python train.py --d_mlp=896 --activation="relu" --qk_norm=false --tie_embeddings=true --lr=0.00223 --schedule="cos" --batch_tokens=32768 --seq_len=512 --steps=5127 --dataset="wikipedia_en"
Each number is 128 + 32 x the weight over the matrix's rms, rounded and kept within 0 to 255. Layers, rows and columns count from 0.

# layer 9 attention query, 192x224, rms 0.0759, rows 37-43,100-107,164-170, columns 0-111
[[134 213  67  80 121  98 149 105 167 144  87 101 125 113 113 137  87 129 158 138 192  84  94  77 118 159 111  99 166 118 130 148 110 104 147 137 162 157 144 127  97 159 105 144 189 118 115 169 171 132  93 103 101 100  92 120 159 120  87 177 165 149 146  99 137 194 163 113 183 114 112 168  84 110 120 159 127 123 175 133 158  79 161 123 111 135  72 159 157  76 109  88  73 176  89 177 138 182 173 227 178  84 151 101 129 165 114  95  62 162 124  95]
 [174 157 119 106 122  84 141  96 124  89 119 127 128 146 127 157  44 145 141 156 118 138 100 108 149 139 106 106 101 132 132 124 129 153 146  83 134 109 127 124 125 137 129 187 138 138 106 137 188 112 146  75 120  77  90 103 150 228 160 163 120 136 104 128  95  83 130 128 178 120 125 187 114 156 149 119  65 119  84 126 131 133 191  95 137 160 163 127 143 149 118 125 104 131 134 111 149 162 125 140 118 131 175  89 165 169 107 167 105 148 114 133]
 [176 106 144 102 133 103 122 109 157  98 164  94 112 110 213 135 120 139 116 112 131 102 119 146 144 122  88 138 218 150 147 144 124 161 166 145 145 112  82 191 120 118 176 125 122  91  96 111 131 102 105 203 143 126 128 141 116 134 106 155 165 143 200 117 136 113 104  68  97  99 141 130 148 147 160 118 145 127 155 112 134 152 116 144 203  70 154  79 117 147 129 160 148 103  84 137 100 150 103 121  96 100 136 184 112 175 138 132  82 183  85 108]
 [125 115 128 129 135 188 139 171 157 113 143 116 146 150 151 126  90  91 116  49 138 180 117 148  94  93  57  82 115 155  95 108 137 191 176  55 215 162 108 130 118  75 108  95  68  92  64 164  93 123 107 162 171 182 141  42 101 155 151 113 140  89 130 142 113  96 126 188  67 104 189  74 194 109 132 117  91  63 120  53 137 130 166 131 125 103 137 124 163 132 102 151 156 123 134 106 120 197 164  76  93 141  88 115 114 167 163 129 104 108 151 138]
 [103 124 116 142 141 149 219  90 139 150 111 127  88  89  47  93  65  98 118 141 214 117 121 137  64 116  88 139 140 167 144  96 163  69 128  88 195 110  87 103 142 114 101 187 115 135 115 151 127  94  93 141 158 136  98 116 124 128 170 171 164 128 147 102 153 121 182 147 219 152 124 149 209  98 119 152 160  88 136 114 105 111 171 154 141  61 120 124 131 149 156 113  68  60  76 108 141 166 131 141 115  83  53 104 112 158 107 137  87 143 125 150]
 [ 66 129 154 123 166 216 115 118 135 148 151 180 114 122 104  93 133  51 158  87 162 128 124 134 141 107 170 132  95 104 134 128 106 143 108 157 168 124 136 166  52 139 125 140  94 128  99 136 134 124 101 179 155 182 115 120 138 137 102 162 140 101 103  76 155 172 137 135 127 154 122 118 188 136  97 175 109 161 161 122 124 179  89 151  79 158 100 120 107 132 149 141 126  79 101 101 147 154 120 126 100 194 116 105 136  95 130  97 151 150 162 123]
 [145 170  42 136 145 161 136 159 125 118 152 125 153 102 143 157 128 102 125 114 147 157 149  74  88  86 183 130 120 105 104 139 132 147 100 165 170 109 201  94 108 136 130 103 120 104  93 115 154 133 164 138 138 134 129 128 143 110  78  95 104  98  96 162 130 117 125  99 137 140  97 120 100 142 123 147 129 167 145 179  99  84 119 158 104 135  90  90 116  99  96 166 102 160 114 157 164 189 148 149 147 132 125  96 123  66 146 123 122 154 141  75]
 [ 80 131 131 160 147  91 222  77 121 100 132 115 124 105 126 135  75 110 165 145 135 140 103 135  76 103  97 135 120  99 158 120 138 118 120  96  87 122  82 135  94 106 112 126 123 169 112 167 152 150 131 121 133 125  67 206 132 162 158 140 174  98 209 161 145 131 133 102 142 123 121 170 143 106 126 145 148 117 149  85 130  88 163 117 145 170 145 117 128 163 130  82  95 137  79 132 145 129 141  91 167 146 129  90 131 159 152 159 101  83 137 101]
 [132 184   1 155 106 108 148  66 181 132 115  72 169 104  83 139   0 175 186  99 157 104 102  71 181 133 112  81 173 116 167 162 103 108 126 109 105 112  72 140  74 129 149 137 220 162 139 152 222 145 157 142  93 114 111 147 137 146 101 162 123 118 160 146 150 156 139 132 136 133 129 151 120 171 110 136 106  79 182 153 179 171 190 107 149 150 132 175 128 134 136 106 124 222  89 150 127  89 217 135 211 105  93 121 102 170 160 156  28 148 136 122]
 [129 125  98 133 153 135 134 151 215  94 136 111 119 156 135  96  35 190 184 184 160 148 132  67  57 104  92 113 174 130 125 166 171 166 145 161 164 104 141 107 129 189 115 198 142 172 130 135 105  75 126 132  95  93  78 160  81 131  55 194 147 167 139 109 129 138 150 154 177 107 126 167 101 194 126 122  40  78 165 140 115 149 156 183 167  96  95 101 159 250 178 124  97 157 118 108  84 121 180 182  63  45 184 117 150  70 148 119 118 159  98 116]
 [192 159  84 100 101 162 100 129 216 150 154 120 178 111 145 139 113 149  83 119 177  84 144  63 145 114 147 126 171 136 101 138 103 116 141 154 110 114 135 131 202 149 133 144 190 117 118 140 117 119 156 137 144 144 153 149 163  93  98 115 131 125 130 102  99 157 119 101  89 105 131 128 112 134  89 129 113 111 183 137 127 151 166 194 137 116  82 152  99 113  92 124 111 130 127 140 121 100 142 116 125 119  80 141 140  88 128  96 134 130 104 104]
 [200 146 130 169 104 204  77 177 197 155 150 139 132 117 162 158 177 138  75  67 140  91 151 136 121 133 113 133 118 172 147 130 125 161 195 121 139 123 188 159 165 127 104 100 168  75 117  96  71  96 136 158 125 173 110 136 161 122 112  73 117 147 120  86 108 149 139 121 105 120 151  76 130 105  94 155 103 131 156  94 127 107 156 154 105  54  51 106  75 103 122 164  91 138 156 140 107 193 128 170  66 135  95 108  96 108 106  83 141  90 131 187]
 [111 199  68 136 115 180 146 111 182 153 148 114 128 130 117 149  79 146 139  96 191  83 117  88  86 166 161 148 160 117 142 107 140 111 139 142 130 153 119 117 161 139  66 116 189 120 125 140 142  67 143 102 124 113  72 193 146 161 120 130 149 109 161 109 129 141 163 160 131 148 132 165 159 103  61 153  82 116 125 121 172  95 195 156 161  51  69  90 122 129 105 108  70 128 120 153 144 151 175 121  90 133 128  84 135 110 115  64  97  94 128 120]
 [130 169  88 107 169 152 110 143 140 131 111 121 181 123  95 130 138 123 109 117 159  93 172  91 107 115 185  88 119 125 130 129 131 112  83 175 113 123 153 183 129 133 108 145 127 135  90 152 135  83 207 136 193 102 143 140  95 109 134 138 155 144 118 135 131  92 127 128 115 103 140 155 135 118  99 162  97 105 148 125 118 133 121 154  81  79  60 138  84 113 116 170 117 145 172 114 123  82 123 158 174 181 146  67 106  99 137  71 105 118 120 138]
 [117  92 148 155 142 105  71 109  63  76  53 165 108 151 103 191 184 123 134 135  87 148 158 210 192 169 120 183  89 129 159 155 117  82  86 105  71 121 137 185 131  93 166  67  65  94 112 118 111 141 117 170 177 188 124 100 160 133 146 151 112 129  71 127 103 124 127 130 125 134 130  96 156 119 157 156 145 167 130 146 103  83 104 129  80 122 144 145 123  51  79 174 154 106 179 121 192 132 132 141 126 216  38 160 129 155 154 123 144 109 186 149]
 [145 171  87 131 132 116 169 130  83 132  85 109  95 162 132 168  98 117 152 132 163 109 125 111 103 107  79 112 139 179 124 142 148  71 159 171 107 128 143  83  78 155 155 145 210 130 149 137 122  98 154 150 144 102 104 100 143 143 135 142 175 146 123 148  91 144 124 195 124 139 107 125 132 179  91 109 180  59 131 143 141 132 106 115 148 161  94 113 108 162 110 111 101 129  90 121 100 130 171 155 136 154 120 118  99 106 151 128 121 143 173 163]
 [115 171  89 114 134 107 130  85 132 105 102  88 149 122 106  75  17 167 155  85 162  72 127 117 197 107 143  85 158 122 145 158 110 149  84 134 143 125  86 132  52  76 141 167 172 161 120 168 148 151 108 156  95 113 135 130 156 106  32 165 103 109 148 102 119 160 124 131 179 155 129 180  68 109 121 137  82 138 155 110 108 147 186 141 119 161 137 133 123 120 154 123 134 111 124 128 144 130 200 133 197  75 124 121 121 201 154 123  74 131 191 132]
 [172 132 221 117 151 119 127 107 134 135 150 156  35 182 103  61  91 109 129 147 148 108 101 176 135 137 111 106 144 148 112  76 125 174 106  97 129 166 130  82  66 104 101 208  65 143 104 121 138 172 125 110 108  86 129  90  75 122 166 193  66 145 126  79 122  87 126 149 176 168 123 148 161 107  75 142  62 120  97  94 153 144 154 123 110 189 157 114 112 146 209 135 119 124 158  85 138 149 153 156 114  85 205  98 153 123 148  97 109 129 148 137]
 [154 108 170 110 141 199  59 145 182 119 134 123 149 115 124 156 172 138 112 141 161  90 171 129 130 122 169 123 144 168 146 123 113  86 159 160 135 125 158 112 170 135  74 144 165  92 106 140 105 123 141 167 161 136 119 178 185 119 172 123 138 141 130 120 171 134 123  73  84  88 147 134 145 112  75 161 110 100 133 132  96 168 112 111 137 129 121 140 150 125  97  80 140  61 141 112 118 116  68 156  68 150  58 146 133 132 173 119 126 106 101 139]
 [167 125 159 150  95 186  97 136 198  97 169 164 120 108 101 180 214 119 115 109 127 192 138 144 116 151 105 173  96 142 130 121 177 113 188 121 176 216 130 160 147 111 124 111 153  65  97  98  91  59 108 177 149 176  91 145 126 173 153 130 127 144 117 128 157 153 138 106  99 109 125  74 176  64  87 160  63 119 130  93 110 132 120 134  96  83  33 176 127 148 111  75 125 160 104 125  99 155 115 163 134 108 135 113 123  90  86 106 136  98 101 191]
 [131 152 137 110 136 168 127  98 177 134 160 116 124 102 120 127 101  96 126  83 191 140 119 104  97 151 137 147 147 132 123 119 166  66 106 151 186 153 135 140 122  92 116 162 232 123 105  96 120  50 144 150 170 102 100 151 159 139 162 146 161 142 155 146 142 150 117 112 147  55  97 134 186 109  95 141 104  80 131 167 138  97 117 141 136  67  42 115 112 174 147 135  82 119 188 149 110 152 156 139 109  92  88  94 115  98 116 108  89 112 147 154]
 [143 110 100 138 169 177  99 158 147 147 144 136 128 131 129  56 103 105 114 115 170 110 101 102 106 128 184 102 169 133 133 103 133 117 151 165 152 171 105 105 140 136  93 163 130 135  98 166 150  82 155 125 141 114 120 155  97 114 132 125 101 124 129 125 133  98 114  90 136 129 114 146 151 129 125 157 129  93 143 119 142 146 155 143  96  99 107  95 160 105 147 137 153 139 150 130 123 109 115 131 113 140 147  98 132  81 156  96 121 129 113 125]]
# layer 9 attention key, 64x224, rms 0.07, rows 36-42, columns 0-111
[[118 145  83 121  85 110 170 111  80 110 104  97 155  76  92 119 148 125 193 154 123 140 178 170  97 129 135 142  84 119 138 127 128 118 123 129 102 122 137 129 101 208 137 171 164 161 177 103 190 127 139 128 114  75 121 186  90 132 168 125 130 158 143 113 146 154 134 156 131 116 124  96 109 190 151 126 105 170 100 119 146 104 102 118 139 166  76 132  56 153 172 104  82  86 137 138 110 102 116 151 116 133 171 128 160 176 159 136 120 136  94 140]
 [113 160 104 145 121  54 166  89 119  98 159  16  95 103 133 124  26 137 165 155 142 120 109 152 124 144  94 151 139 167 173 154 155 116  77  95 134  95 114 130 111 196  59 119 130 178  70 148 143 182 177 138  91 115  99 118 113 117 165 189 129 148 167  95 152 127 126 142  81 152 169 118 112 140 134 134 117 114 120 129 154 143 167 125  86 138 121 157 100 113 118  44 127 152 123 122 127 124 191 173 179 121 104 137 117 205 149 164 110 153 155 165]
 [189  39 162 108 137 124 126 148 156  87 131  42  62 173 125  64 125 151 153 117 107 122  41 119 115  60  94 164 159 150 133 169  79 187 115 108 164 124 180  94  86 179  80 171  45 126 142 166 137  97 118 183 116 114 112 102  72 137  93 205 190 128 123 124  87  32 192 126 103 162 120 156 102 118 166 119 125 148 129 130 137 164 201 122 149 152 121 183 120 199 160 174 138 171 192 120  93  81 157 133 112 135 187  46  82  96  94 168 123 211 101 144]
 [186 161 136 143 141 135 102 100 180 169 127  92 121 120 136 131 148  92 145  91 146 120 116  99 169 124 179 125 125 136 132 117  79 101  74 159 119 120  85 139 150  93  76 152 169 122 160 149  99 120 175 133  95 153  79 116 174  96 115 150 102 137 122 100  95 143 135 108 123 175 133  77 133 132 109 123 124 105 169 135  97 173 160 143 110  97  69 131 144 146 129 170 121 117 126 105 161 166 119 127 121 169  84 137 151 145 118 103  78 172 177 132]
 [179 136 167 122 148 196  79  97 220 127 120 162 167  66 132 126 160 128 118  82 148  96  67  76 175 146 134 169 148 158 165 126 108 160 166 105 144 112 181 106 154 117 153 118 165 136 144 146  47  97 137 157 120 152 106 102 111 135  78 104 147  88 146 123 175 160  90 150 148 120 117 115 123 105  95 136 131 144 107 118 163 139 129 144 142  85  89 115 155 128 127 154 107 132 148 153 119 198 131  87  92 134  70 119 135 109  66 121 113 138 174 125]
 [ 79 215  90 192  85 129 139  89 173 127 116 111 127 129 107 128  93  95 169 100 152 100 127 117 149 168  76 143 111 138 199 136 113 105 125 102 114  58 167 121 151 148  74 153 171  87 158 162 137 126 141 152  97 142  87  81 107 116 117 158 146 150 143 104 132 132 160 216 149 132  96 149 111 145 124 183  93 111 118 148 185 145 129 138 109  97  57 156 107 129 153 171  96 152 109 133 122 206 135 152 129  43  88  57 107 166  94 109  39 152 167 160]
 [116 199 128 154 101 102 130 109 132 134 163 176 150  57 128 110  99 137 132 144 145 139 151  84 128 141  85 131 132 141 145 119  70 124 134 141 129 156 112 173 108 149 136 134 114 149 132 159  91 106 135 100 158 119 140 126 122 102  62 170 125 145 168 107 157  89 131 143 141 147 101 124 142 117 148 105  95 114 156 121 139 164 119 149  98  94 143 145 168 116 109 146 130  96 156 133  95  85  92  97 120 105 110 120 179  91 126  93 117 140 142 140]]